python train.py --head_dim=64 --activation="relu" --norm_eps=1e-05 --parallel_block=false --optimizer="muon_variant" --steps=4720
Each number is 128 + 24 x the weight over its row's rms, rounded and kept within 0 to 255. Layers, rows and columns count from 0. The size above them is the row's rms in percent of the matrix's.

# layer 3 MLP down (transposed), 1792x448, rms 0.0457, rows 1315-1367, columns 64-127
size [108 131  87  98 109 120 108  90  93 123 108  97 108  96 102 102 117  87  89 107 106  95 114 117  98  93 117 115 102 141 103 108 100  90  82 106  94  96  93  95  94  96 142 105  98 100 105 116  92 106  99 110 101]
[[177 164 149 123  92 107 170 167 120 133 142 149 214 121 120 156 110 141 153 108 133 130 122 104 118 168 175 172 127 117 111 130 141 124 148 131 124 108 129 146 161  90 116 125 114  99 114 133 145 157 156 105 136 138  85 161 128 108 133 161 110 137 125 133]
 [156 113  92 127 194 125 122 131 117 141 140 136 149 144 128 141 122 145 166 136 133 127 138 175 110 132 101 122 127 105 107  68 145 120 146 148 150 156 140 140 148 105 123 104  93  67 103 115  90 111 190 144  87 135 120 117 166 113 136 138 104  89  98 153]
 [138 119 165 102 158 165 127 180 136 132 129 122 168 146 162 133 112 144 105  96 133 141 138 129 140 115 136 149 129 102 149 127 169 142 123 146 125 104 145 108 116 166 136 162 110 144 151 142 122 160 146 144 109 148 122 132 154 133 134 142  72  93 148 108]
 [187 102 166 118 125 105 120 170 132 194 110 163 108 111 131 139 126 112 151 148 146  87 119 113 136 132 123 115 170 133 128 130 132 105  96 131 118 121 140 133 145 110 135  94 118  89  84  99 134 132 132 114 105 112 105 127  94 114 150 145 129 148 142 132]
 [183 148 108 111 127 138 162 132 127 122 117 162 100 115 144 123 143 143  90 141 120 158 101 113  88 109 144 121 128 173  70 107 100 107 110 117 156 132 137  84 123 112 114 105 141 167 118 136 171 146 169 106 121 101 154 114 156 153 128 161 129  98 101 154]
 [130 124 105 150 104  75 145 139 128 140 121 165 145 112  82 158 117 130 143 139 124 167 156 163  94 104 127 136 112 114 100 101 107 127 106 137 124 155 158 117 149 102  90 126 130 111  66 153 143 138 116 173 134 169 145 116 118 135 166 140 108 112  92  69]
 [137 135 106 137 114  65  66 152 133 123 107 176 127 132 106 140 129 105  87 155  52 128 177 152 162 132 153 125 159 143 115 143 125 123 161 116 119 110 124 122 145 115 161 128 207 122 127 103 157 139 138 111 160 104 123 177 136 143 138 128 122 168 124 115]
 [103 151 117 135 103 177 145 119  87 120 102  94 133 136 107 119 117 143 125  99 138 109 129 172 106 103 124 131 154 154 150 105 122 117 144 108 140 112 135  81  83  97 148  84  95 141 127 137 148 118 107 106 190 134 126 114  92  91 116 104 116 122 174 144]
 [147 146 128 171 107 134 104 101 139 129 131 120 143 122 126 145  79 190 103 100 134 122 141 161  97 133 159 157 127 167 138 152 163 134 132 132 120 138  78 143  99  84 116  97 168 123 151 115 121 147 151 139 101 123 143 164 151 125 130 130 130 128 113 128]
 [ 84 123 148 103 135 152 169 149 202 140 142 150 154 138 116 161 154  96 118 143 121 129  81 132  98 104 139 126 165 112 126  96 124 173 120 126 162 112 151  84 114 137  83 156 131  46 143 134 119 109 151 109 133  76 158  76 110 122 140 161 117 139 105 140]
 [ 74 122 101 165 148 144  97 142 136 120 134 116 149 106 122 159 140 141 113 116  83 135 137 108 148 139 128 143 143 128 130 108  98 165 139 109 149  73 163 122 112  97 118 121 127 123 118 105 122  98 140 124 142 167 109 120 163 139 113 118 140 145 115 130]
 [125 118 169 118 124 103 122 129  86 113 139 101 160  89 109 158 130  96 104 108 106 132 156 145  92 141  97  80 104 128 117 135 146 127 126 127  95 162 142 170 126  92 127 137 145 161 124 164 128 124 175 117  93 139 116 190 122  97 171 107 137 137 184 159]
 [130 198  98 140 151  69 142 164 122 115 111  85 121 166 128 118 127 183  99 141  95 162 141 124 162 120 136 111 158 109 141 130 125 151 146 108 108 153 140 112 114  76 153 114 119 114  91 121  83 134 107 110 153 163 124 153 106 116 113 115 170 155 142 135]
 [156 116 105  84 171 138 186 133 142 126 114 111 100 131 143 139  81  86 163 165 132 136  88  94 138 148 123 144 123 156 137 140 106 161 138  68 128 139 150 122  98 131 127  72 138 115  98 164 117 118 129 141 114 130 117 119 138 123 126 137 153 120 146  94]
 [ 74 121 137 151 211  81 162 151 182 127 117 161 124 121 129 135 146  78 120 143 138 134 128 141 107 131 131 173 151 122 134  72 129 115 172 104 122 110 102 108  93 149 103 122 143  80 116 161 101 119 138 136 111 134 143 121 149 143 153 116 139 122 138 120]
 [161 115 169 115 134 177 144 138 125 167 180 138 114 154 130 138 114 147  96 133  98 124 138  89 132 111 117 178  93 130 160 133  83 127 104 144 144  99 157 159  87 125 124 143 154  79 108 116 158 166 122 150 137  93 105 168 117 150 129 154 155 156 166 100]
 [145 129  63 142 151 134 150 152 125 148 132 113 143 118 125 152 160 109 115 124 129 120 177  78 144 116 117 123 123 140 134  92  95 140  98 143 136 160 151 157 157 121 120 165 135 118  98 137 148 150 143 134 111 114 147 149  99 179 124 140 151 125 171 126]
 [108 156 112 107  97 137 178 172 155 131 128 115  75 103 118 149 143 129  97 115 152 142 125 110 119 125 128 137 128  79 139 146  99 112 115 142  96 154  98  82 145 114  76 116 121 108 137 130 161 120  91 116 104 123 131 144  93 160 153 148 153 129 121 129]
 [107 138 124  91 152 172 166 121 159 128 110 113 148 166  72 119 132 121 139 158 119 136 154 141 119  84 105 118 154 110  87 124 119 145 135  84 112 125 116 102  95 103 106 136 143 119 127 154 166 106 131  86 123  69 144 150 145 109 155 150 122 132 138 158]
 [106 127 122  95 120  93 115 139 117 161 137 174 112  83 138 114 135 142 135 130 106 177 122 122 156 101 134 123 120 178 154 144 153 139  99 141  91 127 142  88 129 152 116 165 117 158 126 174 135 156 165 140 142 129 121 132  79 146 114 181 113 143 125 102]
 [ 74 138  93 146 118 120  98 144 106 127 122 115 126  92 128 128 148  84 146  89 118 166 102 142 165 144 154 115 126 134 167 144 122 121 142 118 145 165 149 100 103 111  98 137 137 134 141 114 133  81 130 140 201 137  80 134 125 128 146 106 161 108 121 149]
 [128 127 146 155 127 163  87 162 116 143 119  94 159 122 102 183 135 107 144 166 140 141 114 143 107 121 127 127 137  89 117 156 138  98 142 113 168 135 127 112 108  87 118 149 131 147 108 132 150 119 156  89 158 103 134 165 158 133  77 119 129 127 173 109]
 [147 117 145 124 125  97 132 127 135 134  94 142 109 133 182 136 149 108 120 132 173 113  92 148 108 177 151 101 101  81 112 148 159 171 110 137 135 144 105 142 121 148 126 156 125  98 130 103 104  81 126  99  84 118 120  87 169  86 162 132 149  96 148 104]
 [111 142  96 114 100 132  83 128 116 134  96 129 110 128 138 168 132 140 161 138 170 125 112 120  97  96 138 173 167 113 117 121  99 121 139 175 122 142 158 174 123 152 130 146 156 120 124 138 111 100 109 100 133 108 118 143 133 154  74 154 185 122  94 123]
 [ 93 104 106 145 126 139 114 126 105  97 123  95 110 185 151 164  72 180 146 138 101 136 130 160 133 117 151 129 118 130 118 129 135 113 133 112 121  91 126 113 146 144 126 146 134 116 161 100 112  82 160 116 169 140 119 107 135 119 126 160 100  74 103 103]
 [197 138 151 149 113 120 144  99  69 131 107 135 137 161 147 167 102 178 147 136 146 162 136 132 140 118 161 165 135 162 121 126 112 113 121 121 130 176 138 109 130 140 145 121 141 118  92 106 132 124 110 125  96 138 165 147 142 142  48 104 117 152 169 152]
 [128 111 144 125  98 159 102 108  93 136 163 117  90 121 122 101 145 135 117 145 187  60 122 149 102 118 120 117  92 113 128 165 110 129 157 118 119 146 125  98 130 129 152 155 154 160 130 145 132 150 157 137 160 126 123 100  98 147 139  90 136 101 131  86]
 [120 156 123 121 167 130 123 141 161  91 123 122 105 170 147 148 145 131 154 112 114 130 107 102 120 150 143 129 142 153 123 144 102 122 152 148  91 158  91 125 108 143 166  85 141 139  79 105 118 131 161 123 130 119  99 112 135 124  68 152 117 144 160 154]
 [113  91 101 151  98 105 125 165 161 137 141 120 139 147 146 115 134 158 140 149  88 139 151  88 130 135 133 101 131 142 118  95 114 147 122 128 133 130 126 133 139 116  78 122 158 148 118 129 127 108 120 120 123 159 173 170 127 135 108 176  78 171 107 109]
 [120  90 107 148 122 109 128 111 150 111  95 131  89 138 133 140  84  93 115 114 150 145 166 129 125 173 117 145 136 148 124 119 151 141 142 134 120 105 107 168 120 136 148 104 124 104 119 120 113 139 148  96 149 136 130 131 159 133  92 142 127 121 121 116]
 [ 68 138 130  71 161 131 121 118 124  96 145 130 122 116 124 137 140 111 143 126 104 104  97 107 181 116 139  93 141 140 138 132 155 120 158 122 124 135 142 125 146 131 121 116  69 177 168 134 112 137 141 120 116 121  87 127 124  92 123 109 155 156 106 134]
 [167  92 119 131 119  86 104 109 120 120 129 112  92 147 118 155 123 139 141 121 117 189 159 143 125 137  83  97  94 144 103 142 141 174 130 132 112 117 139 107 159 128 133 127 152 149 125 120  99 122 152  86 172 126  99 139 110 141 163 134 133 104 108 127]
 [120 107 125 113 105 157 149 129 157 160 129 120 143 148 139 154 152  99 136 133 110 146 119 103 121 141 114 116 135 142 151 116 171 163  93 120 162 114 181 174 157 102  94 106 154 152 147 131 129 148 165 170 149 136 116 139 146 134 135 160 123 141 105 142]
 [130 118 157  93 173 115 144  75  93 172 118 121 138 132 123 112 120 105 118 145 110 153  95 135 114 138 100 113 151 103 154  80 109 111 130 161 184 125 144 116 169 138 143 111 129 106 135 158 151 113 156 116 136 119 137 153 108 157  86  74 157 182  65  95]
 [151 140 122 116 139 120 126 137 113  75 105 165 151  76 109 155 134  90 112 132 122 130 108 130 113 124 112 102 123 127 145 127 132 163  71 167  95 126 164 152 155 121 134 111 128 129 132 124 131 163  80 129 104 133 100  94 196 135 109 151 127  75 152 114]
 [103  73  97 140 115 171 114 131 115 112 121  97 113 174 139 139 114 127 145 128 141 164 132 143 141 104 155 122 107 158 127 157 113 103  96 113 150 145 112 110 134 139 143 144 144 125  95 135 115 116 137 153 114 114 141 174 110 109 193 168 142  82 150 103]
 [100 128 117  89 105 135 108 145 119 106 151 114 121 142 170 128 105 147 144 141 141 142 150 140 166 165  96 173 169 124 156 127 152 131 122 136 103 115 132 145 118 115 123 119 131 137 109 117 124 146 132 128 130 127  90 141 151 119 127 152 139 131 139 104]
 [117 151 115 136 154 135  92 133  87 123 102  97 117 129 105 156 153 153 126 136 135  88 107 141 116  90 102 169 161 140 116 127 103 121 145 106 120 141 122 107 140 156 126 116 126 142 137  97 122 102 170 129 187 133 104  94 132 110 103  66 152 148 157 124]
 [175 152 131 119 103 168 112 114  77 119 123 128  99 127 159 116 142 126 124 140 117 153  99  81 167 134 143 130 128 165 153 136 187 141 156  93 147 133 114 105 156 134 147 134 136 122 161 127 102 117 143 114  89 143  88  87 161 118 119 107 126 110 132 127]
 [ 96 119 115  99 141 151 133 112 164  86 166 143 126 154 130 140 160 119 141 107 143 114 155 157 126  83 139  92 131 119 141 112 187 162 132 145 135 122 149 165 202 171 146 150 126 156 176 119 103  95 158 148 111 145 110 106 134 127  91 155 142 142 106  74]
 [ 85 102 114 140 141 102 137 154 158 144 103 118 160  90 100 142 129 149 157 116 141 169 148 142 106 148 112 129 134 110 127 102 149 132  78 136 156 153 113 137 142 128 107 123  99 112 110  92 141 112 126  99 134 125 104 132 146 137 162 119 166 182  96 126]
 [143 130  71 170 145 133 139  87 148 147 120 176 138  92 127 119 147 132 126 120 103 134 127  72 152 126  93 149 122 121 113 174 105 144 126 157 122 136 114 124 134 146 118  99 102 174 115 106 138 113  93 140 137 144 114 162 146  94 114 108 118 124 103 117]
 [136 153 139 157 128 128 127 150 123  85 129 159 115  91 143 107 145 156 121 141  88 118  93 101 131 108 115  91 154 188 129 139  98  94  73 122 141 152 105 119 121 139 165 125 134 113 114 124 108 117 154 129 107 179  77 102 121 129  82  68 125 117 126  91]
 [141 115 120 129 145 134 110 115 148  98 109 127 112 112 136 154 107  82 119 118 116 150 114  77 163 106 106 140  89 138 113 103 147  73 135 117 107  79 113 122 135 138 120 165 131 170  90 123  98 109 160 147 127 131  80 161 119 101 108 144  99 134 119 107]
 [104 124 133 127 132 134 152  90 140 122 120 142 174 102 137 139 173 129 119 125  81 123 121  95  82 147  91 126 162 114 132 141 123 123 143 181 169  83 125 102 141 140 169 137 131 116 120 146 124 135 103 168 145 127  91 163 127 131  96 119 115 122 139 149]
 [183 108 100 112 123 108  97 115 128 124 112 125 153 142 111 136 128 121  77 118 108 147 121 126 133 141 129  76 155 131 126  66 128 116 119 125  99 116 109 155 136 127  97  73 184  76 141 122 113 105 127 117 110 119 127 124 131 100 145 125 111 150 132 157]
 [101 128 128 124 126 108 138 138 126 116 150 127 131  88 106 106 142 120 138 111 134  84 130 137 146 118 107  91 142 115 179 139  96 156  93 164 131 163 135 100 151 137 127  78 134 179 147 141 120 130 104  98 138 104 119 121 126 178 123 109 136 163 120  91]
 [138 119 148  92 110 150 123 110 125 100  98 133 134 115  90 134 161 162 137 138 175  95 122 158  99 138 153 152 156 104 167 149 164 124 136 170 131  92 122 186 114 109 166 165 135 122 118 119 180 125 172 146 131 129 153 133 115 142 122 145 103 130 146 121]
 [123 109 116 105 145 119 123 118  73 104 133 129 111 123 128 139 122 141 123 153 164 115 135 132 110 158  87 129 166 155 111 149 111 110  85 126  61 126 117 159 121 122 147 112 145 141 149  71 116  78 132 131 121 103 100 181 118 141 131 107 163 131 132 118]
 [ 72 128  99 140  72 130 131  93 144 157 113 149 145 132 101 145 113 146 148 134 165 131 143 156 126 133 149 137 113  98 128 158 106 123 153 110 119 132 153  83 146 124 144 162 161  94 124  99 143  68 131 145 174 115 135 127 117  92 160 155 135 156 171 100]
 [156 145  87 119 147 136 155 130 148 149 164  77 157 124  92 135 118  93 152  68 111 156 122  97 100 130  71  67 111  74 170  77 119  85 132 108  96 114 122  99 135 157 143 160 155 147 128 152 105 142 157 113 110 117 137 152 132 146 157  94 132 128  98 136]
 [103 102 129 131 126  78 113 138 142 137 136 149 113 149 138 134 153 135 102 112 107 133 106 127 125  88 111 119 150  99 121 154 138 149 127 148 111 159 141 132 130 113  96 136  97 118 113  93 184  95 120  92 108 151 106 124 175 149 129 131 152 124 124 127]
 [123  94 132 120 113 158 124 154 122 140 131 170 137 124 110 133 104 114 137 129 152 100 120 106 120 164  92 104 129 115 103 125 120 140 109 166 123 119 159  93 166 146 104 104 176 108 105 172 133 175 140 113 172 112 159 151 108 106  58 131 111 154 121 145]]
# layer 3 MLP up, 1792x448, rms 0.0945, rows 1316-1367, columns 64-127
size [128  93  98 105 108 105  99  98 115 107 101 113  90 102 101 109  88  96 107 117  86 122 107  97  98 124 107 104 136 105 104  96  87  90 104 100 101  89 100  89  97 141 106  95 100 104  99  94  96  98 110 105]
[[145 125 166 131 126 117  89 138 140  96 123 153 126  80 108 140 150 147 102 120 161 154 129 160 151 143 108 136 119 181 109 125 144 164  86 128 121 150 151 120 128 128 143 126 118 112 129 132 161 138 137 121 131 118 110  93 131  85 124 127  84 110 121 115]
 [116 111 114 151  93 103 140 136 121 139 128 117 114 124 137 139 113  98 100 130 152  80 117  96 134 136  62 125 116 193 137 146  95 160 115 138 143 159 134 134 104 151 140 141 103 142 119 146 176 109 130 148 122 116  73 143 104  87 159 165 146 118 138 157]
 [140 138 144  63 133 125 111 138 147 107 129 154 123 148 149 138 148 171 107 118 125  75  80 146 107 104 164  86  91 131 124 160 170 136 134 138 123 136 135 123 130 111 109 144 150 128 132 125 110 126 110 164 167  88 149 126  93 126 134 109 143 127 132 133]
 [ 80  72 127 142 125 116 119 127  89 138 150 193 101 110 114 118 169 108 147 131 112 124 163  99 148 132 122 109  91 124 135 141 170 138 121 108 151 116 158 179 110  99 137 132 112 129 120 134 119 124 141 134 125 148 139 166  98 131  79 112 124  98 128  92]
 [100 149 108 146 127 107 151 195 121  76  88 117 131 136 125  97 161 177 112 110 119 150 125 125 169  90 164  99 146 114  92 109 130 125 135  92 143 135 145 138 149  84  94  97 136 117  94 134 130 149 117 174 149 158 146 161 103 145 148 163 101 106 137 118]
 [119 112 162 163 169 110 144 121 103 143 156 143 125 130 151 114 124 108  74 159 123 152 123 151  81 138 170 109 147  88 131 146 170 150 149 139 159 152 128 164  97 120 148 123 154 124 133  85 119 126 132  91 125 106 127 128 133 113 128 164 144 123 124 101]
 [ 76 115 192 135 150 129 101 132 146  97  93 156 157 132 128  99 149  72 111 144 161 177 118 138 136 114 108 105 116 126 114 118 126 126 114  85 112 151 152 114 124 117 134 109 148 105 140 173 141 159 171 139 115 195 146 144 117 116 101 130 116 131 158 134]
 [ 84  76 122 115 115 135 113 152 116 144 138 157 117 148 132 145 147 116 144 130  94 119 107 123 116 131 141 173  76 150 129 116  98 161 162  77 130 118 146 106 154 112 114 112 142 102 135 168 100 108 160 125 148 159 157 133 146 138 158 105 138 107  84 134]
 [112 103 120  78 119 134 129  97  66 101 130 135  96 110 132 107 119 126 127 121 118 139 150 114 148 121 117 137 107 138 114  86 137 110 122 149 100  89 116 143 119 153 137 127 136 122 156 165 159 144 139 136 106 115  94 133 130 117 134 120 134 160 142 119]
 [ 76 142  97 112 154 106 132  96 154 180 121 129 168 129 125 113 138 113  94 103  88 141  92  83 130 119 110 158 169 149 155  92 140 172 113 101 123  91 130 122 100 135 146  90 110 132 135 153  99 157 136 112 129 135  90 121 113 133 128 175 123  75 126 140]
 [ 72  95 103 101 128 125 140  84 140 137 140  96 148 108 142 126 112 144 106 109 147 181 113 118 113 174 154 110 116 170 110 136 109 153 115 154 116 159 147 178 135 121 118 179  77  86 118 126 143 119  91 108 123 108  98  91 134 127 141 117 136 128 172 135]
 [133 106 123 144 127 135 115 123  86 127 130 164 149 135 148 119 149  96 159 113 108  77 146 106 124 143 106 167 145 146 152 113 139 116 160 123 145 130 109  56 111 116  85 105 149 169 104 101 137 123 157 149 153  71 143  84 138 161 145 135 125 104  92 168]
 [ 93 112 112 176 129 165 146 121 164 115 115 125 148 138 154 127 117 139 148 102 105 165 133  83 146 143 127 113 121 133 112 147 125 127 112 121 134  96 118 161 138 130 109  71  85 120 139 151 153 139 100 110 139 116 164 148 119 113 129 121 195 102 162 132]
 [119 113 138 127 115 113 124  77  93 118 108  96 100 179 103 108 139 127 137 137 113 144 127 106 137 162  99 131 101 117 130 104 144 125 103  92 131 119 120 181 111 142 129 157 104 138 135 158  84 187  82 151 138 133 137 169 115 128 131 120 131 122 128 125]
 [116 130 124 151 125 144 145  87 143 102 156 120  87 102 127  72 156 126 109 112 108 106 121 120 155 132 151 160 132 123 127  84 108 134 114 135 175  64 118 150 135 108  87 121 133 103  93 105 109 127  99 105 141 127 125 127 115 139 145 155 136 160 126 139]
 [121  62 162  98  95 142  80  93 139 136 125 134 117 140 158 110 115 130 105 173 161 122 147 108 146 158 154 126 169 116 147 125 117 114 138 127 151 133 106 146 130 116 195 122 162  89 120 145 118 153 123  95 118 126 118  90 134 143 137  95 117 139 129  75]
 [137 132 147 130 160 116 139 107 120 122 144 108 106 115 124 124  78 140  96 148 127 146 142 108 163 141 144 124 117  87 119 123 134 110  89 125 114 160 153  93 126 122  72 109 125 136 103  76 137 171 128 152  90 150 103 104  94 133 119 107  86 142 134 178]
 [116 102 131 127 143 114 122 123 131 122 132 139 191 110  97 170 111 158 135 147  99 105 126 115  89 149 122 176 138 119 140 121 176 151 130 145  90 112 135 136 144 124 138 118  80 150 148 136 141 102 131 108 108 141  70 126 145 102 163  83 117 136 130 122]
 [144 141 104 150 180  98 149 132 174  66 105 149 112 150 134  96 142 132 139 152  85 113 151 189 116 130 160  66 104 112  85 109 121 126 128 165 120 130 136 140 120 140 163  80 164 162 140  78 105 129 119 159  77  81 149 111 145 136 142 126 129 134 111 106]
 [122 111 167 160 117 149 136 147 165 129 103 147 154 120 112 128 159 149  84 141 127 131 135 168 131 103 192 194 121 167 138 145 107 149 117 130 113 122 166 168 159 183 179 120 135 154 134 119  87 201 131 170 127 143 147 117 126 118 133 100 123 101 143 105]
 [147  93 123 121  99 128  75 130 114 164 136 155 176 125 153 130 128  77 143 124 155 128 151  76 109 149  81 147 131 104 123  92 149 147 157  80 101 123 135 105  99 125 106 136  99 113 136 134 100 161 173 128  96 132 145 149 177  90 134 147 126 108 138 122]
 [107 159 132 100 117 180 120 129 136 108  98 130 115 105 160 140 117 166 155 179 161 111 130 137 100 162 149 116 126 100 128 103 125  75 115 156 138 137 138 125 133 150 122 116 142 177 163 119 108 124 123 117 128 106 148 139 112 141 143 122  88 125 122 164]
 [117 125 171 130 153 125 114  98 109 153 119 107 129 116 129  95 158 122 161 135 121 101 178 118 116 116 110 122 128 121 110  97 118 165 181  99 155 106 139 174 137 159 111 103 117 117 138 151 108 134 140  98 131 147 132 104  86 127  67 150 133  99 165 133]
 [191 151 126 149 115 118 123 138 140 152 154 144 111 171 108 126 109 135 141 143 118 127 107  90 169 134 124 107 149 113 150 119 130 107 147 140 124 108 118 105 120 160 127 139 142 131 152 124 120 111 144 117 155 167 128 159 136 141  97  95 147 142 135 155]
 [111  76 104 105 129 113 156 155 131 122 147 122 140 136 113 116  51 143 121 111 141 127 139 172 131 126 105 127 129 124 134 116 121  89 137 146 115 155 126  94 143 155 117 110 176 136 143 136 129 120 153 112 111 118 126 163 139  84 117 115 110 111  90  86]
 [146 108 106  88 128 150 144 135 141 113 166 156 105 125 108 137 112 163 114  91 141 100 117 120 179 108 134 162 112 150  94 149 113 132 133 155 105 147 115 110 131 141 109 130 153 128 138 110 141 121  99 130 123 117 139 114  87 136 123  99 127 135 103 140]
 [132  92 116 139 127 119 150 105 129 128 126 125 132  76 127 161 118  97 138 145 118 160 191 105 155  91  96 173  99 151  93 122 114 131 154 114 134 114 154 156 125 125 146 128 122 131 173 155 127 126 108 135 108  93 136 127 111 106 132 155 139 114 125 169]
 [125 140 158 122  89 145 127 114  48 152 136 118 111 104 139 129 127 102 128 137 138 113 135 138 139 141 147 177  90 116 155 126 185 159 186 143 153 135 108  72  85 155 106 157 134 122 135 136 143 130 132 147 114  69  87 136 109 145 148  93  87  96 130 107]
 [114 173 147 132 117 153 115  93 145 130 119 147 124 100 137 107 100 166  99 158 116 152 156 111 168 138 136  99 155 123 139 130 123 117 122 103  91 107 125 121 158 146 162  77 161 196  95 172 111 155 131 150 121 142 122 111 130 102 128 130 128 128 112 125]
 [ 95 105 132 143 172 138 104 104  98 144 140 142 152 114 137 103 120 120 144 151 120 102 116 194 136 165 163 118 141 179 137 143  94 169 123 125 126 159 114  97 168 126 152 141 141 124 144 148 168  88  97 119 156 221 149  97 156 136  84 165 110 167 151 141]
 [144 128 187  90 166  98 127 132 148 129 126 110 139 158 115  94 124 132  95 144 113 153 110 146 139 114 122 118 121 163 165 146 149 113 165 167 114 107 122 168 137 148 131 114 125 130 106 125 135 113 111 140 150 129  85 121  89  70 120 123 130 131 104 140]
 [121 124 160 112 139  78 139 128 122 146 152 128  98 135 133 114 121 120 131  66  92 125 131 121  82  79  81 155 137 130 110 135 146 103 120 134 136 124 142 145 107 113 142 102 167 133 178 121  84 144  83 142 161 147 111 109 130 115 133 111 105 117 134 138]
 [102 167 142  85 113 157 177  94 108 129 140 160 133 148 126 108 121  79  96 102 133 161 153 123 115 158 124 104 110 123 111 125 109 118 175 123 141 108  95  98 133 135  97 178 146 144 128 125 130 122 154 138 108 128 129 160 122 118 180 122  74 107 135 144]
 [ 98 117 141 151 135 121 150 121 132 139 131 156 120 151 129 157  95 131 101 134 140 161 153 134 102 131 123 128 120 154 163  92 141 144 159  74 186 119 141  78 179 109 133 132 154 133 144 139 134 166 145 133 151 132 178 130 105 109 111 145 104 100 114 132]
 [143 144 120 164 140 107 118 125  99 129 137 152 165 105 134 153 131 124 158 124 148 143  99 131 102 113  88 158 113 185 138 148 123 142 128 126 123 108 118 115 100 111 131 176 120 102 107 183 132  95 138 113 156 134 142 125  96 140 121 118 145 104  99 183]
 [149 124 132 107 144 123  94 146 138 114 127 133 111 163  99 171 175 135 128 117 133 102 125 130 140 155 132 161  55 134 139 153 161 100 135 117 136 121  83 104 170 151 129 122 145 110 118 169 107  80 140 142 125 168 120 120 164 142 135 122 113 138 156  87]
 [126 104 115 109 136 158 170 109 183 151 126  97 152  95 102 114 111 115 116 116 113 123 155 122 115 149 122 120 116 114 144 125 118 132 134 148 113 178 130 167 153 148 126 128 109 155 138 108 143 136 139 139 118 149 207 149 160 144  84 153 119 139 146 140]
 [129 124 164  79 175 144  66 139 141 109 184 108 104 157 163  94  84 156 155 147 146 110  91 106 135 167 157 141  94 138 160 106 142 134 168 132 124 141 111 122  95 134  91 101  47 130 162 139 136 143  84 154 151 114 105 117 131 123 153  93  99  98  98 163]
 [114 112 179 116  97 159 160 152 114 133 132 116 189 107  92  96 114  80  79 152 138 134 137 136 119 138 104 160 134 132 128 127 136 121 128 122 100  96 131 142 136 119 138 133 107 201 152 122 134 112 140 145 129 124 122 122 185 185 146 169 148 117 165 137]
 [110 154 125 135 119 149 150 173 127 126 158 115 159  93 134 115 148 142 136 124  78 131  81 170 146 135 129 134 146 147 104 123 135 167 158 137  81 171 126 110 148 142 152 149 134  95 136 190 152 143 168 146 158 146 166 142 127 153 148 120 120 136  94 171]
 [178 108 150 138 115 114 134 111  99 119 133 146 136 148 138 141 182 123 143 129 154  81 107 152 122 134 133 128 150 155 161 126 128 189 113 138  88 154 147 163 144 151 107 147 130 140 143 123 125 113 150 172 122 111 121 150 132 120 141 131 105 100 112 132]
 [149  64 119 151 121 125 108 140 156  78 123 102 151 158 158 130 165 114  92 151  88 100 137 122 167 158 121 130 114 113 150 107 155 114 109 120 119 161 101 109 144 128 143 145 136 125 125 160 125 150 119 127 139 163 128 110  95 129 154  96 122 136  87  84]
 [147 105 157  98 110 114 183 128 159 150 143 110 173 125 138 154 165 118 142 117 166  94 117  89 115 105 105 128 139 136 152 125 169  94 144 144 169 109 138  91 125 127  90 108 123 102 144 110 134 141 164 163 114 153 103  68 128 104 125 113  91 181 115 109]
 [101 107 160  89 127 116 145 104 142 174 127 160 114 149 194 116 111 114 192 107 141 114 145 127 157 112  92 144  94 125 122 140 124 117 144 138 134 127 126  65 135 160 138 137 153 153 118 115 131 112 151 104 200 170 134 163 122 106 148 113  59 134 159 149]
 [103 133 129  87 116 128 155  92 123  97  63 157 141 153 128 114 124 135 106 158 136 129 107 100 113 116 162 102 112 131 144 118 156 135 104  71 127 163 145 109 131 114 128 156  95 118 150 144 115 155 111 141 155 158 139 156 135 144 113 173 157 127 144 141]
 [170 125 179  89 148  89 109 108 147  81 118 114 115 103 107 135 113 108 139 121  82 128 143 101 135 102 139 119  97 126 136 163  62 156 131 139  78 106 166 141 127 170 119 123 161 113 116 147 175 146 164 123 153 165 150 137 144 146 127 146 119 139 153 114]
 [ 94 125 150 122 121 111 126 146 118  98 138 108 132 197 139 123 132 148  72 101 143 113 139 185 134 173 107 136  97 164  99 134 144 144 122 157 107 122 126 145 140 148 135 143 145 124 116 143 145 144  88 133 105 130 100 121 121 155 130 146 152 120 120 156]
 [149 129 129 135 126 115 140  94 162 156 167 109 132 137 106 144 166 117 173 148 107 124 113 116 169 118 107 167 121 140 137 128 135 110 110 149 125 182 136  90  84 114 110 133 138  88 175 106 110 138 122 147 148 124 156 156 142 132 130 143 165 150 175 147]
 [127 111 131 121 122 104 122 130 196 103 143 166 135 122 112 125  87 148 114 138 133 107 100 109 100 127 117 139 154 117  91 148 107 138  94 123 125 131 127 144 125 125 117 134 145 114 125 194 175 105  76  98 113 139 148 114 163 153 134  68 102 132 173 122]
 [ 95 140  87  96 134 151 107 141 111  88 124 128 121 138 100 126 125 115 117 147 131 136 126 125 115 104 113  92 124 103 121 123 166 130 158 152 149 148 160 134 124 125 138 111 133 161 141 142  78 151 164 121 103 151 128 148 137  92 126  95 123 118 113 137]
 [135 127 159 167 120 134 133 109 142  92 154 106 167 128 134 131 119 127 119 156 118 128 126 134 119 109 173 148 147 139 157 152 131 175 136  61  96 132 123 217 106 111  75 164 114  89 130 174  76 150 123 124 124 120 124  94 117 144 128 101 117 158 141 199]
 [165 147 123 128 125 133 136 125 141 118 151  85 100 117 130 144 121 128  91 118 129 114 136 116 138 141 181 134  92 150 121 172 101 138 160 112 166 151 168 117 113 142 135 128 118 148 117 117 107 135  87 138 105 106 140  95 157 117 134  88 119 124 118 107]]